Weights of a small transformer language model: LayerNorm before each block, 607M tokens.
Each number is 128 + 32 x the weight over its row's rms, rounded and kept within 0 to 255. Layers, rows and columns count from 0. The size above them is the row's rms in percent of the matrix's.

# layer 3 attention value, 128x256, rms 0.0615, rows 15-20, columns 0-255
size [107 100 101  91  94  97]
[[ 70 209  69 150 127 153 156  78 174 145 152 150 121 127 107 130 159 131 123 187 129 147 113  91 125 103 140 108  92 121 137  85 145  99  37  85  96 123 103 132  75 114 175 129 127  98 150 187  63 141 133  70  85 195 161  22 131 163 147 161 130 125 191 122 106 142 113 154 148 156  86 153 109 104 157 145 139 123 177 133 184  94 160  60 118 101 113 149 119 126  97 135 118 117  87 103 138 167 174  92 160 106 152 127 131 138 139 151  86 136 100 172 100 125 184 140 133  65 132 120 120 185 110 122  93 108 131 121  67 121 104  96 175 139 162 158 140  84 125 158  86 130 161 150 102 107  91 153 131 140 141  86  69 128 106  93 151 106 139 140 164 123 154 146 172 104 106 130 114 147 127 109 162 136 117 158 133 105 134 131 157 126 166 154 153 174  75 134 106 183 177 176 142 151 151 131 129 180 110 150 171 100  76 141  87 140 115 177 139 114  68 145 120 130  91 111 144  86  91 124  94 125 144 171 186  80 139 154 115  49  87 114  71 155 133 110 151 156 236  79  89 153 135 137 125 124 148 159 162 123 111 105 164 119 116 130]
 [111 141  97 140  93  71 125 156 102 116 162 112 147 151 111 140 119 159 120 128 140 114 121 109  95 117 196 124 117 186 142 133 165 118 150 146 128 166 134 102 135 187 228 130 133 184 174 154  99 128 212  55 145 117 172  99 107 132 110 129 177 174 132 160 131 145 120 136  88 169 120 140 157 175 132  94 193 132  89 103 187 136 125 137  76 141  88 164 121 146 113 127 142 116 108 133 107  67 150 122 155 200 124 123 126 131  72 130  85 132 172  72 124 139 113 185 154 109 147 196 127 134  78 122 128 146 161 129 110 154 134  96  79  88 132 129 124  79 154 152  67 136 119 172 145 120  88 117  92 140 144 140 163 136 126  94 114 167 128 141 132  88 123 121 142  97 107  84  60 146 174 132 146 124  81 121 157 225 173 130 146  87 161 180 152 157 100 115 114 127 135 133 120  43  58  96 128 103 135 108 113 129 170 165 134 115  76 173 159 122 193  73  95  69  69 146 130 102  98  91  98 131  88 183 128 114 127 136 102  93 163 109  86 129 120 161  90 130 171 119 104 131  80 158 164 160  95 167 125 185  90 151 103  82 120 145]
 [212 150 107 139 120   0 104 186  86  77  95 133 145 167 158 137 121 192 153 141 108  65 138 114 186 160  85  70 115 111 140 117 166 135 118 129  68 116 145 134 157 130 128 103  82 185  94 113 157 142 124 133 138 145 103 155 137  95 120  96 154 137 197  82 154 129  84 153 101 148 106 129  96 128 124 115 114 162 116  88 127  64 166 190 170 120 145  68 157 153 165 114  88 135 142  65 144  90 122  69 192  80 134 143  93 121 128  88 139 110 165 191 115 160 104 102 123 198  72 100 136 128 164 115 133 132 113 116 136 215 131 104  80 101 166 139  72 140  75  83 180 190 103 114 175 102 128 161 124 109 127 157  58 117 141 134 112 143 168 148 119 110 151 187 106 156 164  88  84 171 160 145 118 117  89 136 131 132 125 154 129 141  76 106 157 133 118 125 123 153 158 136 166 114 130 139 114 132 184 111 161  77 137 122 132  97 147 125 103 152 116 100 106 102 121 168 100 128 129 127  68 162 155 121 131 129 101  94  95 176 122 101 158 199 148 127 116 108 109 143 139 112 144  78 163 123 130 134 145 146 171 148 152 180 108 111]
 [ 93  94 141 122 122 164 150  84 125 168  68 113 147 131 117 138 149 166  88 141  95  98  80  84 158  63 100 185 161 105 116 111 106 167 152 103  79 197 121 145 164 114 173  98  89  50 141 124  84 118  96 100 106 145 174 143 154 146  87 118 149 152 117 189 137 161 160  86 136 193  81  77 128 172 158 100 131 131 157 182 141  91 139  68 151 141 155 109 146  93 130 112 116 154  92 127 159 149 139 144 124 170 142 157 128 105 104 128 136 136  91 129 125 128 163  74 133 122 207 129 105 169 142 136 157 166 119 163 131 158 143 127 147 164 148 123 151 183 124  57 122 109 124 126 111  87 140 109 110 149  77 165 115 111 121 134 125 121  98 123 114 165 124 158 117 138 159 147  66  64 122  60 119 103  64 108 113 122 181 157 164 148  92 142 104 138 150 163 191 148  74 129 128 100 113 118 199 121  75 163  98 132 119 146 114 120 174 161 122 183 109  83 142 112 187 117 114 211 119  89 104 167 122 121  72 122 133 110 127  86  72 125 110  61 204 181 132  54 156 168 119 108 149 115 105 107 143 136  93 147 126 149 120 160  50 130]
 [151 177  92  88  83 104 169 133 149 114 170 144  87 127  63 114 180 163 116 152 152 134 173 130 180 151 151  61 144 164 136 150 144  93 132 138 123 130 126 150 144 177 143 133  96 104 129  91 141 125 109 171 151 127 132  89 126 155 157 124  92  67 158 133 129 138  60 167 164 108 151 112 198  89 129 157 178 119  95 132 149 159 154 125 143 128  93 101 170 134 114 134 206 106  99  57  61 118 176 119 147 172  55  87 209  96 157 182 110 169 165 164 146 152 177 131 134 121 137 100 197 110 130 146 127 115 102 148 151  97 106  92 139 118  90 125 117 134 130 119 123 131 122 129 185 137 123 181  94 125 164  83 118  88 101 119 131 123 145 119 106 159 130 140 186 146 143  50 132  70 114  76  90 132 123 163 108 132 123  92 158 135  72 111  91 114 131  94 149 114 160 180 167 149 154  83 167 107 121 163 151 129 141 142  63 124 109 161 103 160 136 121 112 149 165  81 126 157  73 144 123  96 128 154  89  83 173 100 142 128  88 100 103 106 165 199  69 149  54  86 157 112 176 136  67  99 157 148 112 156 113 105  63 169 147 138]
 [168 125 139 132 146 168 110 130  69  77 125 111 171 111 124 137 106  62 118 130 120 112 177 152 125 145 127  89 130 206 111 153 107 200 133 171  97 108  78 117 150 161 164 181 142  89 139 133 110 148  40 164 187 107 100 177 172  90 134 149 136 123 101 189 129  83 126 126 149 109 157 145  93 120  98 194 124 108 135 146 109 149 100 104 140  67 105 129 132 135 164 104 170 148 143 138 125 177 114 127  73 160 148 158 169 126 165 124 116 141  89 204 119 180 123 111  99  72  72 165 131 121  58 143 197  75 106 180 101 103 112 118 137  89 171 151 158 131  39 106 125 124 117 189  94 177 180 158 119 137 145  95 139  89  93  83 111 103 109  79 121 110 133  99  81  79  55 144 128 119 139 114  61 116 132  80 156 104 131 145 153  95 142 148  84 198 113 141 159 155  94 119 122 125 114 123  86 154 210 188 117 119 129  87 139 136 102 147 145 130 154 122 116 153 107 162 138 116 128 124 141 143  96 112 117 121 127 118  74  98 130 159  77 109 156 176 149 133 160 193 134 119  91 114 129 131 111 168  99 161 143 147 134 118 101 197]]
# layer 3 attention output (transposed), 128x256, rms 0.0783, rows 15-20, columns 0-255
size [104  97 101  92  94 100]
[[141 140  89  96 106 153 115 166 155 144 141  73 140 117 162 141 103 161 133  90 101  94 179 140 158 202 131 132 129 195  62 168 149 142 182 149 106  91 101 177  82  96 104  96  71 115 125 126 139 172 126  86 131 163 142  83  89 139 112 156 173 115 104 120 115 133 117 105  84  87 149 156 126 159  99 127 155 138 183 153 100 109  98 146 155 119 121 141  84 132 148 131 111  96 169 115  45 113 143 113 156 138 164  80 185 148 141 127 116 166 110 125 112 131  62 135 159 185 113 125 175  90 169 132 132 168 146 141 140 113  85 157 140 144 147  76 117  95 111 101 136 108 160 156 194 117 108 131 111 148  97 147 114  97 122  91  76  83 147  73 144 114  94 163 102 190 127 131 223  77 101 113 116  79  80 126 180 121 134 109 103 172 104 141 168 148 111 148 149 119 108  99  45 111 148 135  55 138 173  86 155 161 100  95  81  55 122 139 150 137 180 121 166 107 185 163 100 106 124 117  94 180 107  93 112 144 160  82 154 161 129 147 147 106 120 140 142 149 130  91 161 157 170 171 107  91  82 206 125 167 149 188 117 157  97 138]
 [175 153 148  74  88 141 133 158 137 104 126 196 138 148 108 135  94 137 135 144 134 153 130 172 167 100 177 150 149 152 164 202 148 121 123 121  73 165 173 134 134 103 105 151  62  86 125 112 116 113 103 181 126 115  98 178 126 126 153 173 135 123 139 128 121 134 103 106 112  94 113  91 147 105 133  94 165 183 185  60 110 111 105 151 130 109 144 121 112 161 187 139 140 106  90 172 129 157 161 148 194 135 118 108 142 126 149 115  64 138 176 127 138 105 144  80 118 148  98 118 161 117 144 126 125 169 119  63 123 151  79 106 149 130 118 135 106 112  85 136 137  80 147 172 183 195 127 125  86 105 176 111  82  90 160  81 120 144 111  86 134 165 152  82 144 102 107 148 125 128  90  94 140 135 154  86 100  78  97  96 180 126 141  57 116 119 115 138 118 119  90  70 130  77 141 150 183 104 158 122 139 166  85  60  93 143 155 121 129 165  63 168 118 189 110 119 114 141 153  45 143 159 147 105 122 125 114 121  86 173  93 191 127 166 133  68 174 162  55 128 179 121 154 128 143 186  92 121 106  85 197 138 107 169 172  65]
 [119 138 189  90 124 181  78  77 134 145 115 114 106 156 183 116 121 123 115 123 137 105  53 129 100 116 121 146  82  92 117 178  96 116 133 160 152 156 166  59  82 166 173 154 157 129 119 150 119 192 103  96 126 151 146 119  86 142 153 104  56 116 151 120 126  74 142 138 204 181 123 158  97 134 117 169  92 127 117  97 192 117 117 201 104 161 114 144 119  90 149 118 109 144  77 121  93 149 197 126  97 106  67 100  89 147 174 149 139  90 150 144 116 140 153 167 167 145 145 100 104 155 150 162 127  96  96 185 124 186 110 153 141 200 121  84 117 115 181 132 122 122 152 143  78 119 162 125 134  74  96 136 149 208 152 201 127  97 110 102 152 202 124 123 178 136  79 110 104 106 125 157 173 142 161 113 179 101  97 101 100 130 179 133  75 170  93 133 168 135  66 133  81  97 134 150 121 150 127 115 130 132 146 118 132 101 109 121 140 117 117 143 154 123 138  90 194 102  85 126 130  87 117  60 152  91  82 147 126 171 138  86 121 110 162 146 111 138  81 135 132  96 135  68 139 163 195 130 141  96 116 147 144 104 139  50]
 [ 44 194 157 171 141 161 141 160 189 156 119 147 182 159 145 114 164  28 115  91  71 122 219 108 115 124  84 140 110 169 149 121 111 116 130 108 102 146 164 111 137 132 112 117 102 144 175 106  87 153 137 162  68 103 156 118 140 113 152 109 156 149  84 131 121 172 175 125 132 144 114 120 135 155 174 175 103 127 131 108 130 161 146  93 119 161 137 102 158  59 132 143 139 133 170 108 122  92 148 125 104 152 123 138 124 120 113  85 211 150 107  83 103  74  69 154 101 151  87 117 136  89 136 135 127 123 143 122 152 144 155  78 110  66 111 141 130  57 162 144 160  96 129  94  98 211  38 134 145 177 175  98 133 113  77 139 156 153 149 141 115 176  73 136 118 157 144 140 154 202 108  76 127 100 143 134 161 120 130 130 143 106 114 103 151 123 167 120  74 115 103 167 199 147 119 131 123 105 102 109 140 125 110 116 108 118 118 129 161 105 165 136  91 100 117  98 118 161 125 102 149 190 120  89 142  96 115 132 141 133  60 121 177 213 134 148  87  84 137 131  56 134  93 158 133 114 117 170  80  99 165 154  57 138 141 118]
 [161 115 149 149 140 139 121 170  98 138  99  77 176 170  92 104 153 166 105  99 107 108 221  84 127 143 114  87 134  73 144 149 103 113 125 159  89 145 103  45 125 130 158 135 148  85 101 208  81 111 139 112 113  70 114 144 122  93 130 115 115 170 154 120 163 138 140 141  75 131 159 140 126 161 119 102  89 149 124  91  87 112 125 123 130 153 114 164 107 121 160 175 100 168 145 166 158 142 139 140  61  94 141 144  92 127 167  96 125 123 103 138 154 100 122 124 144 156 186 155 109 173  81  84 107 117 163 152  74  67 166 228 106 117  76  75 143 134 121 145 126 138 115 169  71 186 116 145 145 102 140 131  87 111  99 132 169 170  88  72 164  69 135 108 140 167  90 108 103 109 200 142 136 190 131 142 154 137 136 171 136  91 142  83 134 169 134  93 139 173 131 164  40 110 106 148 116 103 194  63 145  87 138 140 139 124 123  75 153 117  84 127  79  89 165 124 119 125 172 141 143 160 173 132 134 164  92  98 158 155 107 194 171 123 135 167 104 124  99 126 119 129 131 159  89 177  79 120 132 150 165 103 177  85 111 135]
 [ 96  96 147 115 149 122  90 128 177 114 123 114 146 129 122  81 139 174 161 153 175 134 104  77 134 142 136  77 108  99 145 126 113 147 128 116  76 118 126 145 161 139  93 201 136 116 101  98 186 119  66 174 101 189 112 110 141 167 106 109 100 105  98 112 152 177 169 116  55  88 100 171 190 127 136 100 152 128 122 120 159 125 133 182 132 126 142 181  95 198  82 134 125 180 109 119  40 159 195 146  83 122 121 168 173  49 114 143 140 183 128  62  84 130  95 118  95  95 115 125 123 205 101 123  81 133 155 128 144 105 137 123 140 139 149 122 167 131 189 127 165 136 172  92 168  71 131 205 141  96 158 220  62 123 117 123 129 144 179 105 144 111 109 155 135 113 112 123 153 132  73  88 152 145 111 147  92  82 167 142 114 163 127 178  75  85 116 118 106 158 168 126 106 121 196 174 139 112 122 110 123 108 113 159 176 175  94 120 115 112 138 148  70 140 167 146 114 173 133 101  67 121 148 139 138 114 127  98  77 131  69  72 104 160 147  84 116 114 103 119 127 125 137 136 119 157 135 146 100 158 132 124 139 172  79 100]]